config = dict(
    num_hidden_layers=16,
    hidden_size=576,
    num_attention_heads=7,
    num_key_value_heads=7,
    head_dim=64,
    intermediate_size=1920,
    vocab_size=8192,
    hidden_act='geglu',
    norm='rmsnorm',
    norm_place='pre',
    norm_eps=1e-06,
    positions='rope',
    rope_theta=10000.0,
    rope_fraction=0.5,
    qk_norm=False,
    attn_scale=0.125,
    bias='none',
    tie_word_embeddings=True,
    parallel_block=False,
    init='uniform',
    init_std_qkv=0.0227,
    init_std_o=0.0,
    init_std_up=0.0227,
    init_std_down=0.0,
    optimizer='soap_variant',
    learning_rate=0.00254,
    lr_mult_up=1.25,
    beta1=0.95,
    beta2=0.95,
    lr_head=0.007,
    max_grad_norm=1.0,
    warmup_steps=200,
    schedule='wsd',
    decay_fraction=0.736,
    decay_shape='linear',
    final_lr_fraction=0.0,
    batch_tokens=262144,
    max_seq_len=512,
    doc_mask=True,
    train_tokens=902600000,
    max_steps=3444,
    dataset='wikipedia_en',
)
Each number is 128 + 24 x the weight over its row's rms, rounded and kept within 0 to 255. Layers, rows and columns count from 0. The size above them is the row's rms in percent of the matrix's.

# layer 8 attention query, 448x576, rms 0.0587, rows 145-282, columns 144-191
size [ 79  82  82  93  97  93  92 100 101  92 101  95  95  93  94  95  97 100  96  99  98  94  99  96  89  96  98  95  95  94  92  96  97  96  99  97  94  97  99  96  95  98  96  91  94  94  89  77  76  86  89  89  99  92  90 114 101  95  93  96  93 100  98  72  74  81  84  95  97  95  97 106 111  98 102  94  95 101  95  96 102 100  99  95  99 105 100 102 103  96  94 103  91  94 101 101 100 104  94  99  97  95  99  93  96  94  97  98 106 104  98  77  72  74  76  86  80  72  85 115 104 112 121 130 127 127 127  66  69  73  75  68  80  89  83  88 114 120]
[[131 111 107 171 140 109 144 147 169 119 156 145 184 110 158  93 149 139 153 163 158 151 153 123 122 183 138 108 123  93 111 107 133 138 135 122 109 141 123 123  88 166 153 125 121 139 126 123]
 [148 131 138 153 120 140 145 121 124 145 110 118 150 145 109 125 125 135 127 131 146 136 133 118 145  70 132 132 160 168 139 145  93 121 106 145 157 139 128 108 146 104 119 152 151 113 150 114]
 [ 99 101 127 122 132 147 120 126 157  54 152  74 168 101 136 139 175 117 123 170 130 130 155  90 101  89 158 114 107 123 130 142 140 110  93 129 114 141 148 141 110 141 159  94 152  69 108 159]
 [144 115 120 135 168 119 139 172 144 127 140 136 152 172 125  92 151 156 127 152 123 145 114 121 129 181 127 110  91 103 154 111  96 168 126 128 142  93 105 140 133 169  93 118 125 164 133 153]
 [119 145 129 158 116 120 108 122 120 160 106 171 101 147  84 124 118 171 108 150 169 100 154 138 118 130 144 123 164 112 143 135  96 133 158 134 134 132  96  87 138 128 133 126 146 150 128 172]
 [133 167  63 156 145 146 127 147 137  76 109 139 101  80 147 112 124 182 136 104 103 152 120 146 123 132 177  95  91  85 145 144 113 143 113  99 124 106 115 154 115 139 107 120 124 103 106 130]
 [104 137 115 128 130 108 140 175 144 136 121 114 123 114  94 131 129 121 138 138 125 129 109  91 140 160 133 137 137 109 127 136  64  86  88 150 114 182 173 146 129  96  77 125  85 114 175  79]
 [133 144  83 164 123 120 120 175 117 108 121 139 114 129 118 111  92 169 163 124 109  92 163 161 142 132 142  94 111  81 150 135 155 150 107 131 140 100  74 122  73 133 142 132 154 140 142 151]
 [113 149 154 159 116 134 142  77  89 103 103  92 111 125 146 144 113  95 153 140 143  80 123 128 155 138 175 138 112 163 137 135 127 156 124 144 169 121 128 136 154 156 131 113  99 171 142 166]
 [137 145 163 114 130  96 122 101 139 139 107  82 108 124 104 115 115 103 114  96 125  76 127  86 135  97 153 158 156 122 134 121 130 106 131 115 154 102 134 168 153 117 160  57 167 149 124  98]
 [142 105 126 102 148 156 145 177 181 140 106 155 133 138  81 141 174 141 112 133 164 140 127  86 108 108 129 134 116 119 120 143  75 110 139 123 142 101 118 141  86 123 154 105 138 109  89 127]
 [135 124 118 101 125 121 123  81 145  91 120 120 108 155 110 114 164 145 179 151 139 139 110 124 119 117 128 149 117 124 116 178 115 103 112  81 102 115 119 126 110 171 134 132 137 122 119 141]
 [217 165 124 140 109 147 123 114 159  93 122 147 102  92 123 120 106 135 144 171 112  92 112 107 140 153 105 146 131 144  89 103 127 103  89 123  98 124 141  96 133 102 132 127 179 110  81 133]
 [141 149 133 126 137 131 155 106 146 132 144 168 110  80 159  97 133 112 129 131 154 113 125 138 124 111 137 146 128 111 117  94 133 137 177 132 133 122 178  86 113 120 155 141  72 149  98 121]
 [ 92 134 138 108 147  85 112  94 119  87 163  98 135 139  57 129 115 143 120 154 141 129 143 140 108 138  77 132  82 151 153 132 101 187  93  90 126 159 142 129  93 100 109 111 138 158 110 186]
 [ 99 102 128  99 126  98  85 113 121 105 149 106 108 134  93 146 112 138 101 109 128 132 168 114 134 112 126 111 134 122 117 105  84 144 128 195  96 139 102 133 111 140 151  86 149 117 118  85]
 [127 122 130 122 116  77 168 140 143 117 131 111 140 119 127 140 137 167 112 132 140 151 115 137 168 155 106 119 176 125 154 139 105 149 114 128 172 176 133  86 169 142 140 120 122 134 154  85]
 [117 127 133 132 180 133 114 162 206 131 127 165 102 116 120  59 150 134 188 151 132 101 122 158 130 127 122 138 129  96 129 115 131 154 151 153 128 145 106 135  87 190 122 150 149 114 118 133]
 [160 132 122 178 140 155 150 156 129 114 131 137  81 126 105 132 104 135 167 124 140 164 115  56 130  93 165 118 136  92 140 120  97 107 111 145 106 144 110 139 116 148 155 162 104 159 126 141]
 [126 152 116 131  99 138 169 145 120 129 143 124 117 156 113 142 124 149 145 162 129 152 111 104 144  97 130 141 146 183 138 177 106 106 157  93  87 109 124 123 122 128 158 140 134 101 155 145]
 [100 182 161 135 115 108  98 136 112 123 123 190 138 131 105 147  69 155 108  86 106 118 104 118 131 123 149 126 114 133  47 138 125 126 125 110 120 138 126 125 156 110  98 146  93 102 128 133]
 [140 151 127 100 125 156  76 128 106 127 135 138 136 117 178 137 133 145 110 101 131 167 157 133 140 154  83 152 100 105 142  90 157  88 154 120 127 142 113 128 122 104 120 116 108 118 112 159]
 [156 154 117 148 158 155 145 147 112 134 104  94 102 111 128  85  83 138 130  98 118 157 141 133 111 106  92 145 123 113 144 128 144 186 119 161 134 126 125 130 136 129 119 123 111 119 135 116]
 [112 149 132 126 107 115  93 140 111 132 109 143 102 114 121  60 128 129 144 103 108 124 156 160 134 138 145 111 116 149 141 108 124 136 126 107 157 111 116 155 128 148 100 144 166  95 113 129]
 [142 104 173 120 134 156 115 168 107 142  96 176 121 135 136  75  76 150 133  84 130 111 121 110 121 143 122 104 133 124 169 124 129  90  89 178 162  88 112 110 148 109 124 163  84 118  72 106]
 [114 122 166 119 139 112 153  93  97 122 127 172 137 136 122 112 137 131 121 148 124 155 121 150 153 102 140 125 130 130 118 115 137 128 146 148 145 166 133 148 121 176 109 146 167 179 130 124]
 [126 117 108 113 166 133 129 171 142 122 146 120 156 125 117  82 115 158 101 151 113 107 146 156 118 137 102 122 106 101 123 124 118 156 150 141 110 156  94 129 117 157 159 111  92 107 105 134]
 [125 146 152  91 142 144 110 166 140 133 145 137 120 158  93  99  97 133 124  98 130 140 142 105 117 177 102 132 118 130 159 158 145 152 131 107 139 141 143 135 134 121  88 121 146 119 131 171]
 [103 109 132 126 143 142 116 146 167 106 173 122 134 150 153 122  89 113 124 124  88 128 171 147 110 129  97  97 162 151 134 143 119 139 115 154 152 123 132 118 137 116 129  92 154 102 120 134]
 [134 120 158 117 146 117  87 134 141 113 119 116 158 128 137  72 140 139 136 136  94 128 116 130 129 118 155 117  96  97 150 109 147 146 110  88  97 142 123 170 170 131 139 138 138  91 154 195]
 [195 105 177 110 100 126 120 114  95 103 129 148  86 145 107 120 147 120 170 106 130  94 146 134 105 118 149 155 137 133 115 160 114 123 120 149 187 138 171 157 116  92 115 130 106 122 125 143]
 [143 135 137 100 122 171 123 147 113  85 112 136 134 127 131 124 109  99 133 108 120 128 178 100 154 127  95 138 116 170 157 122  99 104 161 122 133 140 162 139 142  96 117 146 106 177 103  50]
 [119 124 137 126 119 126 127 172 130 142 152  98 166 167 178 128 112 121 115 171 126 186  78 119 141 140 126 146 127 113 148  78 137 106 130 124 198  89 131 116 118 136 108 118 123 132 125 128]
 [132 123 113 118 123  80 153 109  92 158 160 113 123 122 138 136 106 162 146 147 108 125 129 156 149  75 135 150 162 152 114 152 118 135 145 119 114 128 148 122  96 120 125 133 163 118 147 147]
 [134 100 178 101 133 115  88 120 120 143 141 136 137 125 186 148 107 115 139 148  89 131  54 141 101 166 157  91 132 116 141 113 119 152 153 121 106 127 135 153  87 156 124 172 127  96 183  99]
 [159 149 101 137 183 119 130 130 135 146 160 133 178 153 171 107 153 145 162 116  92 128 139 132 142 121  86 166 152 134  93 125 184 152 149  87 149 125 122 121 111 154 130 106 112 126 169 104]
 [144 102 102 158 109 143 124 162 158 101 130 135 134 131 204 131 117 163 127 170  93 102 149  75 132 141 101 146 146 130 112 122 125 133 105 172 148 148 150 109 162 134  96 184  92 145 119 124]
 [108 141 121 152 131 152 119 148 110 151  97 103 162 111 153 162 143 134 135 142 120 157 125 108 135 108 118 129 137  93 156 142 141  91 145 140 107 125 126  80 119 111 108 121 100 177 137  48]
 [126 135 120 112 104 154 182 150 115 136  96  92  90 165 132 138 118 118  93 148 147 150 136 144 124 139  94  96 129 152 136 143 129 111  98 168 139 152 164 139 148 110  95 123 133 128  61 131]
 [102 125 107 187 114 126 149 118 181  95 133 163 108 107 123 106 121 158 107 125 131 159  98 160 129 130 144 144 146 113 162 105  90 160 133 115 116 141 131 125 124 127 163 144 135 122 119 151]
 [ 96 125 124 136 114 170 121 151 123 121 161 121 133 144 150 128 139  89 120 132 121 133 172 120  92  98 168 147 124 155 130 134 107  81 120 125 132 145 168 119 117  79 131 133 171 135 167 110]
 [131 151 107  55 148  83 129 115 141 134 100 131  89  98 123 122  72 108 150 127 130  84 178 136 127 112  98 122  97 116 130 142  89 102 137 120 124 115 100 137 117 149 108 127 128 131 148 126]
 [131 115 100  91  89 118 119 109  80 121 150 165 110 118 126 146 132 120 129 130 150 164  78 144 146 151 147 148 144 149 156 157 149 121  60 113 132 141 148  86 155 107 118 109  71 113 137 124]
 [136 108 106 113 111 164 143 116 125 122 145 132 142 149 139 126 131  95 134 127 102 115 119 129 149 125 116 186 108 134 135 165 157 151 120 123 112 153 119 133 118 128 143  82 186 128 133  99]
 [102 114 128  87 153  94 111 149 137 166 117  95 167 137 124  88 138 121 120  92 125 149 143 114 129 116  93 137 108 125 125 143 132 167 131 116 180 109 118 137 129 127 107 144 190 140 103 130]
 [137 175 132  90  98 174 132 132 101 177 132 111 113 115 114 107 128 144 105 143 131  85 163 106 139 127 115 141 118 104 183 144 123 122 129 133 145 125 132 140 144 130 116  79 151 117 123 126]
 [131 103 127  95 113 102 118 120 120 153 140 123  95 138 133 110 139 142 117 101 116 104 105 114 101 124  90  75  86 104  87 108 106 113 137 159 156 131  95 135 125 112 138  91 157  77 127 129]
 [120 114 158 130 130 180 167 129 108 140 125 123 101  64 132 160 139 113  87 202  98 118 120 117 115 157 111 144  91 125 144 120 127 106 103 130 140 154 114 135 124 117 130 100 153 127 115  92]
 [110 152 183 128 123 167 143 135  93  94  71 107 109  98 127 109 136 120 122 148 154 127 125 109 123  89 150 105  96 140 168 155  81  81 138 134 108 114 128 122 130 114 102  97 139 140 169 104]
 [119 139 156 136 125 152 125 143 124 119  84 126  53 103 157 131 141  99 113 166 168  95 112 115 130  66 144 152 131 141 134 106 156 120 119 147  93 101 103 108 126 200 108  96 167 151 145 134]
 [ 87 114 165 102 113 158 110 117 134 114 118 160  64 163 170 118 103 122  98 167 176 159 127 150 136  87 137 159 126 133 141  95 142 106 136 152 101 136 139 119 129 148 113 144 135 130 104 159]
 [127 141 129 115 113  97  97 115  99 117 111 126 111 183 172 107 164  96 124 140 136 144  96 133 126 148 119 142 135 155 129 127 129 120 151 158  89 132 135 154 138 112 140 137 130 175  84 131]
 [178 125  90 150 117  97 146  95 163 136 131 111 158  96 142 145 124 182  96 145  75 149 107 102 106 155 157 152 152 143 148 102 105 145 132 148 148 109 137 134 141 102 137 139 132  54 108 129]
 [116 125 128 105 170 147 144 146  92 141 119 116  83 158 189 137 175 125 117 116 103 143 155 109 102  74 125 137 122 150 132  85 156 102 123 148 127 139 149 143 104 139 170 137 122 112 137 130]
 [165 151 121 172 129 145 145 134 113 141 128 123 161 108 111 138  92 126 117 135  92 150 144 111 118 135 101  96 114 141 120 117 130 155 121 145 152 118  98 109 137  87 147 138 116 107 152 126]
 [120 140 117 129 118 130 143 111 116 121 127 157 107 123 130  88 112 104 115 140 204 139  97 135 164 124 123 130 162 127 149 130 150 133 100 125 113 136 180 112 108  91 104 130 140 155 135 103]
 [115 117 138 122 121 118 103 126 104 173  97  90 125 130  96  85 151 159 138 147 180 137 134 135 115  78  81 114 148 129  99  99 163  79  99 144 140 119 109 107 140 156 133 153 154 101 145 148]
 [105 124 118 137 171  99 131 119 141 124 152 150 111  77 147 119 160 117 141 107 105 110  96 158  99 129 135 136 160 138 124  73 147 100 144 105 122 146 128 112 149 155  92 144 116 132 172  96]
 [135 139 137 141 155 113 112  97 148 159 105 153 102 169 107 115 100 107 129 120 103 148 163 127 143 140 163 205 104 111 135 159 133 114 131  85 103 173 124 149 120 134 129  98 143 109 102 147]
 [145 139 163 155 130  81  98 163 140 127  95 144 159 142 143 151 127 105 120 121 144  96 104 108 116 128 133 132 137 170 173 139 122 132  99 156 100  93 154 103 114 100 129 118 119 148 122 151]
 [113 123 153 146  83 131 115 109 138  92 109 142 147 165 116 144  91 127 141 122 182 139 129 162 133 160 120 137 123 158  90 161 159 127 100 137 122 115 108 146 115 144  70 151 114 126  97 126]
 [ 88 107 129 141  74 173 135  99 125 133 151 119 101 141 147  86 114 103 122 139 148 112 115 149 119 129 111 141 141 130 137 135 157 132 173 147 144 118 126 177 131 142 101 142 122 115 161  99]
 [120 131  98 116 125 167 122 138 104 140 112 152  96 118 155 130 155 140  99  68 106 101 139 133 119  73  97 162 150 132 147 178 123 143 123 117 153 136 150  80 110  98 149 157 131 142 124 114]
 [160 130  83 135 127 136 164 110 150 152 136 102 155 148 137 166 119 166 140 101 103 131 128 160 125 117 131 136  83  74 127 129 143 133 149 124 133 156 137 147 124 139 113 117 142 131 128 114]
 [188 129 116 135 150 123 127 158  98 127 178 139 134 108 160 142 163 131 132 155 135 106 151 124 148 181 122 128 121 115 122 108 130 141 118 111 139 172 130 161 103 138 123 121 133 131 111 119]
 [132 119 162 183 127 158 105 109 152 121 134 118 119  49 134 149 115 133  62 145 106 101 151 117 128 127 178 120 135 129 158 111 112 150 128 125 157 139 123 149 116 107 113  91 157 128 137 135]
 [141 123 163 163 123 122 124 144 153 135 132 104 126 113 124 132 161 151 110 139 124  67 150  75 144  77 139  90 109 141 159 117 110 143 120  97 157 137 118 163 127 129 141 113 120 124 146 137]
 [ 87 118 118 130 115 154 121 151 148 103  79 139  74 127 104  95 140 122 141 113 113 125  99 117 132  73 154 166 141 117 115 156 138 145 105 138 100 125 122 138 113 123 123 118 133 140 133 116]
 [120 129 167 104 121 144  76 106 107 114 139 126 111 153 157 116 112 122 142 150 172 142 126 141 111 143 137 159 135 104 112 128 134 105 124 133  99 140 173 145 104 103 143 158 114 162 169 121]
 [139 110 122 159 117 133 169 134 172 138 143  99 145  89  93 153  94 127 123 114  88 134 192 138  99 144 134 114 192 135  91 134 141 152 112 141  95 154 107 118 163 135 130 111 120 109 143 129]
 [ 91 122 162 134 132 119 124 133  96  82 110 113 115 120 154 123 119 120  42 177 161 160  93 123 140 198 131 133 158 149 145 131 126  84 130 119 135 162 204 121 127 112 135 129 112 143 127 129]
 [153 100 162 128 109 103  95 136 143 156 128 140  96 155 168 104 150 138 158 147 122 202 134 168 110  67 148 156 138 148 172 125 155 146 135 147 113 127 129 159 111 133 147 150 153 129 118 151]
 [165 116 101 156 116 127 156 123 149 152 124 107 124 148 115 151  88 155 161  81 102 111 133 119 146 141 158 109 125 119 152 108 148 137 142 136 150  93  66 101 157 195 144 105  94 111 150 104]
 [153 122 120 128 118 109  84 149 174 138 129 140 117 150 156 135 127 129 126 161 144 118 133 113 125 143 138 147 155 122 152 112 137 128 121 140 120 128 126 137 139 144  91 124  93  97 121 133]
 [154 129 133 175 155 110 137  72 147 101  88  77 136 128 116 123  96 142 101  86 124 104 123 122 131  85 117 129 106 148 120 125 122 142 108 155 170 120 131 115 147 105 115 161 176 143 118 137]
 [109 124 126 137 100 126 126  92 133 119 106 111  81  95  85 137 131 101 127 152 115 116 115 117 150 119 158 110  96 100 150 129 134  95 119 118 144 129  92 133 125  89 139 115 148 112 114 147]
 [112  94  96 127 100 155 130 138 132 125 176 109  82 122 164 132 158 143 132 159 204 143 115 131 157 136 186 155 168  95 164 113 135  98 149 138 127 133 141 123 119 126 136 172 135 120 174  96]
 [142 158 112 122  86 110 132 111 138  72 155 161 162 115 161 122 128 188 112 107 132 124 145 136 110 132  98 148 156 143 165 119 108 144  88 137 112 135 154 121 122 101 127 120 115 122 157 130]
 [109 120  92 138 115 129 148 135 173 166 139 127 137 130 109 145 108  96 157 109 174 119 142 114 114  92 192 118 151  72 115 136 130 124 107 122 124 102 133 146 138 179 112 101 112 148 123 122]
 [166 107 104 117 115 132 151 119  92 133 124 165 177 106 129 142 129  75 107 156  99 135 124 131 131 122 151 153 157  88 120 116  85 105 161 143 116  89 120 138  98 170 122 100 131 131 152 108]
 [106 126  92  84 166  96  97 160 153 150 153 142 115 123 110 105 192 117 195 103 120  91  98 172 100 120  89 103  97 174 160 136  81 149 139 137 110 119 115 129 158 151 121 160 117 111 111 114]
 [122 136 169 126 143 120  91 114 135 157  90 155 153 122 172 139 133 115 103 136 155 150 125 121 128 139 153 134 137 117 146 128 117 144  93 148 110 112  94 136 116 130 138 164 104 154 103 118]
 [162  93 112 166 164 149 123 127 167 111 137  66 128 170  91 165 147 137 161 137 110 148 142 122 144 139 158 124 143 128 149  97 124 169 112 128 162 127 153 136 164 117 117 123 141 146 115 138]
 [142 126 171 122 115 161 139 132 190 103 116 179 139 104 115 119 121 141 149 110 168 122  94 181 141 118 130 164 147 137 139  75 136 127 129  99 154 125 162 114  84  97 159 137 167  98 150 112]
 [103 124  86  76 114 131 108 151 104 134  92  71 188 142 150 128 104 138 132 143 109 110 127 125 131 171 103  85 144 115 118 137 113 129  98 151 149 110 107 122 137 194 124 105  87  86 130 172]
 [111 115  98 123 105 144 105 141 119 107 126 147 134 139 178 136 116 164 122 115 135 126 109 152 107 124 121 113 114 124 134 107  93 139 114 104 131 141 137 143 106 158 136 121 100 146 138 112]
 [175 125 142 145 149 125 141 111 179 118 123 113 129 171 144 131 107 156 100 146 120  82 146 143 159  98 173 148 141 159 132 156 133 111 155 117 149 109 116  74 134 153 107 143 169 142 111  99]
 [ 99 103 109  93 139 157 126  56 120 141 152 113 113  88 115 151 111 138  91 122 135 113 104 131 130 129  71 109  67 156 145 129 107 128 163 122 105 160 155 129 127 142  87 137 127 104 110 114]
 [124 124 116 119 118  99  64 129 122 119 151 129 126  71  68 150 115 154 138 109 100 109 109 122 159 120 152 146  85 121  93 145 146 179 113 125 134 127 126 135 140 130 141  81 149 156  88 142]
 [131 141 151 131 179  93 121 149 108 132 112 135  71 166 107 100 179 131 142 132 106 101 110 140 121 112 162 132 128 132 171 114 144 145 144 121 106 113 138 133 110 152 149 127 163 137 151 144]
 [119 133 140 124 140 147 119 158 175  73 135 165  96 130 125 115  98 114 121  97 114 123 139 168 127 136 136 106  96 123 157 139 115 161 128 107 181 146 119 115 159 144 123 131 138  98 114 164]
 [127 117 161  82 144 159 111  90 123 131 146 124 153 116 124 159 105 133 119 123 146 170 121 126 146 146 128 173 109  83 112 139 170 134 152 112 168  98 142 148 167 139  93 139 150 111 140 114]
 [107 129 135  82 148 154 119  93 186 113 129 146 145 103 159 140 158 139 136  89 127 145 109 139 108 152 138 105 126 134 113 167 144 125 159  92 117  91 166 131 124 181 149 120 125 136 123 118]
 [152 170 143 145 116 102  97 135 120 151 109 161 107 123 120 164 140 101 112 157 143  60 100 103 113 144 137 178 101 154 115 136  88 122 124 136 133 115 169 182 128 180 105 137 157 116  85 121]
 [140 144 128 122 136 145  89 109  89 195 141  94  94 140 146 114 148 133 113 174 161 136 110 129 159 129 156 146 144 150 110 118 153  83  92 126 131 114 107 103 150 129 151 124 123 147 122  99]
 [118 159 130 139 129 147 184 111 169 193 103 138 112 149 147 120  98 145 118 144  89 121 114 129 143 172 126 131 153 118 138 140  93 126 133 149 155 105 130 111 136 140 102 101 140 118 135 132]
 [130 144 159 129 156 133 141 114 166 177 144 107 170 129 166 149 136 136 136 135 166 108 147  78 125 123 139 126 175 122 107 113  63 174 116 179 122  95 167 110 128 115 127 126 131 155 150 110]
 [112 123 100 124 110 149 134 167 113 110 170 109 114  98 155  76 127 112 117 147 171 114 142 157 139 114 100  81 158 104 144 126 122 109 115 133 124 155 130  78 133  98 109 142 115 135 123 107]
 [125 121 103 164 164 146 115  64 133 123 128 147 177  99 129 136 117 155 157 122 129 165 128 131 160 116 137  71  91 115 136 115 124 141  86 128 126 138 128 149 108 107 112 137 116 123 110 138]
 [ 93 154 170 100 107 100 110 158 182 165 157 130 139 173 106 153 123 134 104  97 139 111 120 126 126 119 137 160 139 129 120 101 142 115 176 160 106 124 156 112 133 113 185 129 144 116 128 129]
 [121 115  89 153 132 125 139 115 158 188 127 106 162 124 134  94 113 142 134 127 122  49 174  80 149 140  76 129 126 146 172 134 139 147 147  99 102 114 111 130  87 127 139 131 101 102 163  98]
 [119 182 106 124 138 138  87  91 156 159 139 134 130 154 167 150 148 149 143 188 106 116 160 142 136 145 156 130 110 149 150 104 147 135 183 106 112 138 108 107  96 138  72  93 161 140 122 162]
 [110  98 103  55 147  99  76 126 150 107 144 141 121 119 105 154 128 126 135 110 141 127 149 152 132  83 143 152 111 148  97 118 174 148 122 148 143 111 136 141 121 121 187 125 123 105 125 108]
 [132 100 126 164 147  76 134 116 115 137 164 127 131 151 136 117  80 149 174 167 160 138 127 148 107 140 108 109 119 161 133 109 161 110 135 120 179 130 123 140 157 128 142 162 134 113 153 105]
 [109 126 135 131 121 141 144 123 184 162 105 101 141 120 149 150 104 113 102 146 140 135 116  85 130 156 151 143 103 134 113  99 159 142 100 155 105 136 156 150 139 145 133 107 120 117 134 121]
 [143 119 124 141 141  75 144 115 131 177 129  87 134 131 128 125 110 121 156 133 155 182 112 174 135 154 122 140 135 132 162 111 109 141 153 139 129 124 139 142 138 130 156 126 115 121 189 149]
 [140 109 120 102 113 146 108 140 101 137  75 150 121 164 103  99 130 126 140 108 121  97 175 116  97 163 122 139 146 123 120 101  93 115 138 143 147 128 115  84 100 109 153 143 135 151 136 101]
 [130 113 115 143 123 176 150 138  84 153 116 134 121 135 126 127 110 106 100 111 131 119 100 108  99 161 138 148 150 140 124 154 157 121 120 129 121 134 112 135 150 128 154 159 135 115 128  70]
 [117 111 121 132 118 109 117 152 102 142 134 130 128 134 127 148 125 106 109 174  71  96 122 128 157 169 120 111 169 155 110 116 124  77 132 138 126 164 132  98 123 145 125  98 129 129 127 112]
 [128 119 122  44  86 101 131 124  94 125 121 133 114  89 141 126 137 101 154 117 122 109 128  89 125 121 106 139  92 167 134 135 148  91 128 131 108  92  85 128  90 147 122 128 132 108 150  96]
 [104 108  97 152 125  89 152 128 138 124 101 142 107 108 154 129 133 102 117 129 157 102 159 123 132 131 135 123 136 117 119 113 136 140 118 151 163 136 136 134 111 139 176 125 113 142 135 102]
 [138 109 107 137 120 128 135 114 105 201  67 124 151 125 135 135 122 117  96  88 107 151  71 143 126 145 122 114 147 135 140 131 140 101 145  99 133 114 136 129 118  99 133 144 114 120 160 126]
 [130 158 147 127  95 126 110 146 129 152 139 127 118 106 112 129 134 148 172 123 161 115 198  86 127 144 134 119 129 109 135 122 116 126 121 158 120 149 109 173 134 155 146 140 180 154 174 128]
 [145  89 124 146 108 140 129 101 130 136 129 123 123 103  95 128 142 122 132 127 133 125  90 158 149 156  96  98 122 157 132 121 126 124 125 124 115 129 120 106 165 103 109  92 166 135 108 124]
 [151 122 103 169 106 153 129 131 123 170 155 132 102 115 112 110 141 121 136 148  99 110 100 171 131 111  92  56 118  96 116 155 135 153 117 169 125 131 104 105 127 117 114 106 140 126 111 163]
 [137 137  65 161 100 139 143 109 152 119 137 126 121 108 115 135 104 149 166 131  97 108 114 168 158 139 105  77 134 128 163 107 120 145  98 149 151 116 100 104 156 126 150 114 119 109 146 117]
 [125 124  99 147 128 143 155  89 138 110 160  96 104 115  94 139 115 142 156 157  77  90  90 153 156 122 118 103  78 126 109  91 118 129 139 119 136 115 117 126 167 132  90 122 139 112 122 125]
 [ 94 123 144 135 136 146 126 169 119 140 163 131 131 135  89 139 103 186 158 128 137 134 165  97 111 150 113 130  92 156 130 124 135 111 130 141 101 120 124 109 134 163 126 154 131 123 129 138]
 [100 137 146 147 124 114 136 123 120 132 140 121 112 105 130 103 113 101 127 163 179 139 150  91  90 121 111 129 131 128 166  88 155 126 119 158 121 128 143 119 147 135 155 138 162 157 111 180]
 [138 132 131 150 130 134 126 176 119 138  74 190 178 114 113 106 148 125 123 102 136 145 168  86 125 118  93 150 126 147 106 121 146 181 136 119 144 140 141 105  96  87 147 136 122 115 145 146]
 [125 107 134 111 146 131 114  73 163 162 141 100 128 130 175 147  87 139 100 176 117  93 117  94 162 106 156 139 128 107 127 122 152 106 128 160 138 148 118 147 143 114 105 120 124  89 154 132]
 [117 154 106 136 140 120 149 150 134 150  91 139  90 148 135 118 115 102 143 101 158 180 161 119 171 104 141 153 107 123 140 146 118 144 132 173 121 124 131 132 120 118 106 148 149 125 146 129]
 [109  99 147 118 137  83 135 111 170 131 121 107 122 176 173 170 104 151 142 130 175 119 151 135 126 108  99 136 121 149 123 143 139 111 128  99 168 119 102  97 108 118 167 154 158 138 180  67]
 [124 125  82 137 143 169  79 140 118 139 160 140  94  98 138  99 140 129 115 105  91 152 159 131 119 120 117 139 107 160 166 149 107 118  66 139  85 127 128 139 140 149 156 129 150 111 148 100]
 [100  81  95 146 124 122 126 141 109 191 113 116 102 142 119 132 116 121 141 139 120 161 123 151 155 182 122  57 116 134 125 166  91 112 122 134 109 130 127 112 115 111 143 138 135 111 171 131]
 [176 151 151 135 142  96 130 162 122 123 131 126 149  86 158 121 172 148 122 135  99 116 187 123 124 143 141  59 135 125 107 125 110 151 133 161 129 112 130 149 115 108 116  91 133  78 163 134]
 [122 119 167 168 130  80 104 114 106 154 117 111 131  94 108 123 139  96 114  53 122 152 142 108 137 118 130 156 190  96 104 135  46 108 102 123 131  98 116  84 133 110 140 120 154 140 139 166]
 [ 76 135 133 139  94 153 148 161 161 101 117 102 136 139 136 116 119 130 143 132 127 167 146  87  93 124 141 153 133 168 110 120 134 119 120 144 124 149 139 165 128 164 167 189  89 110 128  76]
 [157 115 136 141  98 126 120 113 122 105 180 119 166  97 126 118 123 113 128 163 102 111 123 154 117 136 132 109  95 108 167 150 110 196 150 162 134 147 119 117 144  88 119  81 152 139  98 124]
 [139  79  73 134 168 137 126  91 116 154 141 128 160 141 134 124 134 106 114 133 105 164  83 149 118 161 100 101 138 161  79 144 121 124 160 117 147 101 154 114 113 120 103 113 121 116  94  83]
 [153 127  93 132 138 114 148  88 121 119 112 127 157 105 135 115 117 112 109 108 131  97 112 131 154 116  80  97  88 144 158 147  92  99 102 125 145 106 134 158 145 120  99 136 138 103 136 121]
 [156 133 152 122 191  98 136 121 114 120 102 144 121 143 168 134 155 105 105 111 138 120 100 124 117 143  77 120 119 135 126 116  98 130 162 120 129  81 104 147 106 164 145 103 129 143  79 116]
 [152 111 111 121 163  87 104 117 103  92 120 125 133 119 162 141 137 103 133 130 130 152 125 130 120 112 137 130 169 145 105  94 151 142 131 118 146  93 143 151 136 128 121 112 190 156 113  98]
 [126 107  97 150 145 153 162 113 156 132 154 107  82 140  90 125 139 152 101 145 108  70  92  87 141 135 143 135 128 119 143 127 132 134  76 143 117 136 136 138 182 138 123 106  92 159 139 148]
 [129 105  86 137 118 133 141 174 151 109  90 150 168 141 106 155 131 122 120  83 135 168 184 134 121 160 112 120 128 183 118 137 122 141 108 109 121 118 120 127 107 143 129 154 114 127 130 131]
 [148 135 156 123 106 122 138 152  94 122 107 201 122 147 128 112 124 133  86 133 123 149 142 168 169 128 142 152 132 129 172 157 163 128 142  85 111 131 154 128  93 119 123 105 149 157 131 131]
 [140 162 157 173 110 137 136 115 132 122  93 181 130 109 109 119  78  93 131 114 176 149 102  70 158 125 120 126 142 112 147 139 125 167 136  95 157 105 136 107 108 146 135 149 152 157 115 166]
 [137 168 127 163 141 122 125 146 123 157 101 184  87 162 100 121 141 120 121 151 129 138  80 110 159 147 122 135 129 138 132 129 141 137 116 141 127 139 148 133 155 148 124 189 133 162 130 125]]